Weights of a small GPT-style language model, trained from scratch on English Wikipedia: RMSNorm before each block.
Each number is 128 + 32 x the weight over the matrix's rms, rounded and kept within 0 to 255. Layers, rows and columns count from 0.

# layer 7 MLP down (transposed), 704x256, rms 0.15, rows 288-296, columns 0-127
[[ 65 152  92 113 154 135 139 101 152  83  39 135 138 118 159  89 163 159 131 114 133 180 132 133  96 138  78  52 146 145 133  76 122 141 141 105 141 119 100 147 120 184 110 146 116 140 111  98 101 108 136 182 102 148 144 152 147 100 167 109 141 144 136 105  97  97  84 132  88 138 123 134 129 142 154 159 119 140 170 141 172 167 155 111 103 127 135  99 119 165 160 101 135 148  94 138  86 101 153 118 147 110  86 120 116 117 131  75 178 165  49 124  95 103 115 167 130 127 123 105 111 198 145 129  95 142 118 107]
 [152 137 133 118  72 128 138 149 116 188  95 120 125 130  86 118 142 104 192  94 190 124 120 138 148 106 103 106 104 170  76 126 148  92 141 104 146 157  89 116 159 159 123 139 128 114 161 180  91 141  97 120 126 140 172 104 105 153 129 132 144 123 205 109 138 145 115 126 104 105 117 160 118  73 138 115 137 105 157 122  62  89 149 159 133 138  76  20 128 159 101  96 138 129 135 122 111 158  87 140 126 165 165 134  81 101 159 133 163  95 126  94 129 131 120  94 137  95 128 149 111 186 124 143 123 102  81 123]
 [102 109 128 115 108 164 134 158 143 144 126 129 142 121 149 108 108 148 112 202 173 123 109 134 113  83  75 189 105 136  77 160  92  69 153  91 111 137 129  80 171  33  93 129 164 153 127 104 164 152 169 154 122 155 136 129 128 149 152  72 111  81 134  98 129 154 128 126  94 173 108 182 154 153 152 112 137 100  81 125 114 122 174 167 136 101  79 132 108 110  83 137  70 123 165 156 165 151 205 150 153 134 186 124 122 138  71 170 120 141 110 128 121 135 128 103 125 116 133 112 148  91 136 119 163 124 145  89]
 [ 78  84 141  61 189 113 150  79 163 160  92 180 120 167 143 140 108  92 142 124  73 133 111 126 148 107 166 151 111 144 121 142 123 118 144 117 139 123 163 127 118 130 123 134 172 107 117 195  99 151 153 131 128 161 111 154 115 115 119  63 138 152 169 176 168  89 127 107 129 147 127 143 109  77  75 155 115  80  90 135 116 123 132 160  89  93  94 143 150 161 154 127 128 137 116 137 119 168 114  76 165 112 137  56 126  74  98 123 167 114  81 121 127 120 146 115  81 160  89  96 122 142 140  71  86 150 123  73]
 [100  54 147 117 150 119 195 118 148  89 116  96 114 198 150 122  72 101 147  90 115  93 139  98 114 101 162 139 129 155  66 154 134 103  85 166 134 136 154 112 180 174 188  56 104 104 176  85 189 175 146 122 102  87 125  90 127 143 111 113 154 152  72  76 185 162 187 162  89  96 132 102 157 180 140 148 122  93 123 100 116 113  80  92 124 121 139 150 126  67 153 145 144  90 106 224 128 181 150 136 152 166 150  81 134 164 134 134 116  92 150 132 122  64 115 181 227 117 128 105 126 198 138 107 129 113 105 144]
 [122  96 141 138 137 154  68 130  96 132  59 115 169 158  90 146 109 146 121 150 118 150 144 184 122 203  80 171 184 124 137 119 169 150 143 159  89 111  98 118 139  81 142  64 150 145  93 146 115  83 130 110 143  92 162 102 185  85 125 134 113  93 186 148 119  72 161 118 140 121 104  95 108 160   0 127 154 208 100  99 130 121 112 173 103 139 154  90 143 133 126 118 112 114 148  95 124 126 119 109 176  76 116 167 125 134 150  68 162 100 126 157 158 141 147 112 149  78 152  75  94 146 136 107 114 130 112 187]
 [159 134 157 162 183 122  97 113 106 131 130 126  89 102 127 102  86 160 205 113  96 114 130 198 111 148 162 140 117 161  92 100 122 157 182 109 111  93 175 123 118 163 152 124  41  97 149 143 127 153 189 210 148 126  99 162  91 159 129 152 111  98 114 122 164 144 143 117 121 128 161 112  97 115 162 124 132 128 148  95 104  52 123 179 108 144 127 136 104 117 105 108  77 161 116 144 128 158 135 141 151 148 149 154 128 128 116  83 129 162 188 114  78 182 103 159 171 167 104 135 164 106 129 165 142 146 162 131]
 [119 139  86 140  68 130 163 119 148 146 127 172 103 115 134 110 115 124 129 146 140 147  90 165  58 132 105  97 115 147 122  97 101 156 151 127 102 128 134  70 176 151 142  85  68 119 157 153 148 112 110 156 122 186 135 159 112 157 201 158 203 160 125 104 173  88 116 121 203  95 151 151  87 182 231 112 160 149 163 157 115 129 160 143 136 152  91 153 102 160 113  89 187  91 126 142 120 135 135 117  80 104  92 130 138 154 134 159 135 148 114  96 130 146  99 132  82 143 105  82 118 119 127 168 124 150 161 113]
 [144 173 153 107  90 137 125 117  81 148  83 101 130 120 178  78 145 106  75 172  66 120 119 155 150 150 101  59  74 110 133 125 111 164 133 190  77 114 112  95 111  97 135 127 146 130 160 102 107  68 142  74 134  96 107 142 118 162 108  93 125 128 146  93 140 122 132 165 177 129 100 137 118  72   8 126  97 153 112 181  78 133 141 159 123 131  88 138 150 146 151 127  79 100  97 173 138  68 198 179 143  88 128  99 134 159 132  96 155 191 172 135 136 119  65 149  72 128 122 135 133 117 172 125 132  98 116 160]]
# layer 7 MLP gate, 704x256, rms 0.151, rows 289-296, columns 0-127
[[177  93 171 126 108 115 105  89 130 128 155  96 171 136 118 144 140 138  89 106 100 134 117 155 118  93 104 191 163 113  83 171 157  83 146 162 108 136 180 159 150 141 135  92 162 108  86 184 125 123 158 127 127 135 163 145 135  74 132  80 168  88 140 102  79 148 126 164 149 166 148 143 116  71 163 141 129 148 103 142 108 133 145 143 140 191 106  88 177 127 148 156 112 199 155 132 143 130 133 100 171  75 146  95 167 118 100 172  94 148 130 122 148 123  87 169 145 140 114 137  97 152 132 176 122  90 117  88]
 [ 54 138 163  69 162 136 132 140 146 122  92 144  87 201 149 123 112 169 130 142 158 101 110 228 171 112 211 121  90 119 167  99 142 136 131 156 125  56 134 109 100 151 193 147 180 111 116  86 160 161 148  78 179 156 138 156 131 164  93 118 140 151 100 124  85 148 134  74 185 147  87 185 172  98 160 131 125 134 167 124 153 148 129 139  49 136 156 158 150 117 157 172 133 140 124 202 152 138 114 120 155 103 146  89  80 114 140 136 163 185 124 151 129 100 102 123  65 155 166 103 141 154 111 102  98 176 167  87]
 [116 181 167 134 182 148  83  80 102 142 161 169 178 118 146 140 121  86 171 168 165 141 203 127 107 150 210 101 178 130  81 171 190 100 136  83 180 112  92 110 151  85 127 121 143 150 129 116 181  62 153  75 136 130 129 134 135 146 161 115 127 119 127 140 155 207  92 110 124 177 138  91 140  94 149  82 147 212 174 156 141 139 146 130 117 137 140 174 166 173 152 153  90  93 155 112 122  93  80 128 169  77 141 177 133 147 120 135 105 122 155 140 136 120 144 107 171 156  89 102  74  85 108  69 112 116 142 154]
 [ 98 159 114 152 156 119 142  74 162 137 113 129 174 183 182 104  93 101 165  88 150 121 119 120 144 188 157 155 152  87 182 164  86 145 179 168 122 131 127  95 139 118 158  59 196  99 185 200  80 113 164 122  81 135 117 170 121 123 111 131 149 184 137 115  82 125 113 168 135 147 167 147 103 133  84 131 146 104  88  94 134 109 139 162 125 103  91  83  90 155  95 172 149 111 120 156 125 150 148 128 140  56 178  64 110 163 145 138 116 103 183 122  89 126 110 155 118 108  97 114  81 174  76 143 175 129 140  69]
 [189 103 137  84 146  57 150  93 106 173 126 137 102 177 104 112 131 148 111  68 181 168 155 133 114 177  94 118 165 105 110 135 157 129  79 133 102 201  93 102 107 165 126 132 183 128  82 165 137 164 164 143 101  93 149 124 122 109 159  71 133  97 123 120 199 199 144 139 176 174 181 144 130 151 130 137 106 189 130 129 150 105  74 122  48 134 131 150 105  76 129  97 198 147 144 127 178 127 124 134 211 145 136 134  84 143 104 124 133 167 130 136 137 102  61 118 134 137  50 109  92  85  75 175 120 117 119 178]
 [101 132 117 135  56 179  65 142 110 123 108 117 117 119 148 152 150  70 123 117 162 109  19 102  89 128 140 142  91 143  83 134 170 137  99 106 145 162 181 130 163 121  90 148 166 108 147 148 133 177 173 114 105  27 122  63 143 127 115 166 191 119 114 122  97 133  93 126  97 130 165 131  69 135 115 160 118 140 145 174 178  70 135 146  82 127 113 141  80 135  80 123 157 110 195  99  83 133  94 124 185 121 122  82 154  78 125 171  88 139 134 136  94  69 164 121  32 166 122 165  65 118 167 144 111 130 133 121]
 [114  98 173  90 172  86 147 157 165 185 149 181 147 158 163 168 108 114 141  98 113 123 188 115 158 133 112 109 152 114 108  57 183 102 131 143 158 147 148 118 151 162 149 130 129 128 137 104 137  74  98 104 133 176 102 148 196 155 115 112 148 151 153 104 159  74 187 118  94 140 193 159 206 123 171 146 149 169  50 189 126 147  88 107 133 137  94 126 129  91  90  88  60  98  42 156 188  93 117 166 130 132 119 109  88 123 150 112  63 128  95 117 138 161 140 134 134  92 133 149 133 156 138 104 142  73  86 156]
 [114 114  86 176 145  55 119 102 140  75 155 151 124  86 106 166 139 104 158 134 103  94 116 146  94 108 126 149 119 113 168 159 122 135 118  58 190 145 105  96 117 124 140 114  45  86 153 149  88 110 196  46 129  98 123 105 137 115 115 141 143 123 187  72 131  88 107 138 157 165 134 116 126 127 135 100 115 157 178 169 147 103  89 102 137 168  85 179 132 155  97 119 117  80  61 151 101 103 151 109 163 113 208 107  94 167 118 127 131 106  47 139 164 123  88 121 113 135 110 102 139 134 101 121 169 153 144  59]]
# layer 7 MLP up, 704x256, rms 0.157, rows 289-296, columns 0-127
[[127  95 123 135 171 161  41  93  87  81 175 133 152 140 132 155 216 141 133 100 122 144 131  78  74 118  91 159 122 150 147 131 126 109 122 133 158 143  71 115 126  79  78  90 114 163 153 120 183 105 101 124  74 140 111 174  67 200 101 160 120 108 119 121 125 123 116 133 112 103 166 113  78 117 107 152 127 135  98 124 149 141  75 129  95 111 138 159 189 113  89 142 113 127  99 141 130 159 122 193 109 122 154 189 159 150 132 136 105 159 147 146 104 170 160 119 141 133 170 170 119 114 124 189 155 100 138 162]
 [117  77 154 127 131 137 153 154 106 120 132 119 199 115 124 139 116 127 141 182 134  72 100 123 139 157 132 159 186 119 195  73 119 154 142 104  72 136  50 160 118 114 108 113 117 105  99 132 174 163 190 130  75 167 130 118 139 188 123 142 133  99 132 139 115 124 119 116 110 131 154 137 165 184 137  76  84 119 154 120 134 111 132  43 148  70 197 126 204 151 127 171 133  97 149 149  85 123 110 101 130 124 133 163  62 153 128  95 157 102 141 134 108  98 166  91 121  87 123 118 151 112 127 154 132 166 178 128]
 [113  96 108 173 156  83  70 122  82 110 152 104  92 134 126  89 152 105 174 191 126  65  83 198  87 127 145  97  94 164 119 156 129 111 142 134  87 132  99  96  91 168 105 103 126 107 103 165 168 155 152 190 181 106 115 129 154 145 131 166  97 187 164 171 152 104 124 116 124 182 109 104 167 174 103 132 108 129 189 133 191 115 103  76 126 111 157 101 146 138 111 128  85 152  95 147  88  76 104 112 163 154 100 176 151 155  89 111 151 124 112  78 143 109 104 110 148 125 126 111  52 145 159  97 174 112 108  14]
 [129 191  35 102 115  96  81 172 126 100 220  32 123 162  67 135  89 130 145 100 112 125 151  65  95 165  81 174  61 180 143  82 165 124 101 132 113  92 147  86 141 106 113 147 121 125 112 176 127 142 173 168 132 122 166 239 188 156 164 113 188 132 121 121 170 105 125 135 141 225  98 131 154 125 187 125  74 132  89   5 103 116 119 124 164 125 148 105  86  77 148 128  47  92 153  70 123 110 124 124 149 144 143  43 156 187  76  75 123 139 134 106 159 105  95 207 137 131 109  94 159 101 104 106  97  93 122 164]
 [119 130 124 182  85 127 124  50 112 130  96 137 106 176 145  75 147 125  95 118  87 115 121  82 160 155 124 140 168  52 143  97 150  50 145 117  91 123  90 146 114 116 153 130 170  87 178 111 117 105 113 150 105 158 133  88  46 148 152  77  72  93 170 103 170 123 226 142  65 135 152 126 149 116 144 190 132 155 147 118 125 140 122 113 111  97 118 169 139 135 175 177 145 151 130 172 108 117 155 157 190  83 115 201 147 121 178 124 115 118  96 122 104 170 120 128 110 160  57 145 120 144  94 166 135 134 141 171]
 [125 105 137 119 180  67 155 109 192 130 129 154 115 138 181 124 138 121 110 128 210 124 179 153 123  44 121  93 116  95 194 173 149 118  88 119 151  73 171 102 100 164 135  93 103 109 121 151 145 128 162  87 117 204 186 158 149 160 114 119 123  88 111 139 137 157 197 192  96 128 153 120 110 159 169 105  40 119 124 121 105 170  80 108 125 158  82 142 126 113 110 127 118 167  93 143 177 100 168 130 159 170 122 107 153 151  83 149  93  97 123 110 174 144  77 106  88 167 182  97 151  79 118 150 211 145 196 112]
 [121 124 113 130 120 135 130  80 111 113 119 128 133 153 114  95 146 103  83 128  55  98 185 142  97  77 146  87 127 194 162 133 131 158  83 132 133 138 118 180 145 165 149 155  98 121 170 194 109 169 107 156 210 167 136  93  55 127 127  92 156 200 185 120 154 168 166 160 106 144  75 150 178 107  98 135 123 128 143 131 107 152  88 139 136  90 111  67 128 117 162 104  73 104 156 106 120 174  73 143 122 142 155 123 108 176 119 196 138 151 134 154 188  88 124 137 218 162 162 144 184 100 112 147 102 132  80 151]
 [146 103  61 146 133 119 105 103 191 123 150 132  78 105 146 164 122  96 121 110 135 116 149 142 115 109 175 112 114  80 128 119 114 155 118 143 107 172  94 120  80 110 153  92 108 101 196 104 121 122 145 126 159 125 122 137  72 184 144 141 126 143 151 127 125 134 152 147 119 182 133 116 136  60  68 111 136 142 132 106 138 160 154 138 103  77 125  78  98 166 117 131 103  93  99  87 148 103  79 124 159 155 165 104 148  97 161 168 168 147 137 158 101  99 151  80 137  78  93 140 161  77 166 128 173 134 152 110]]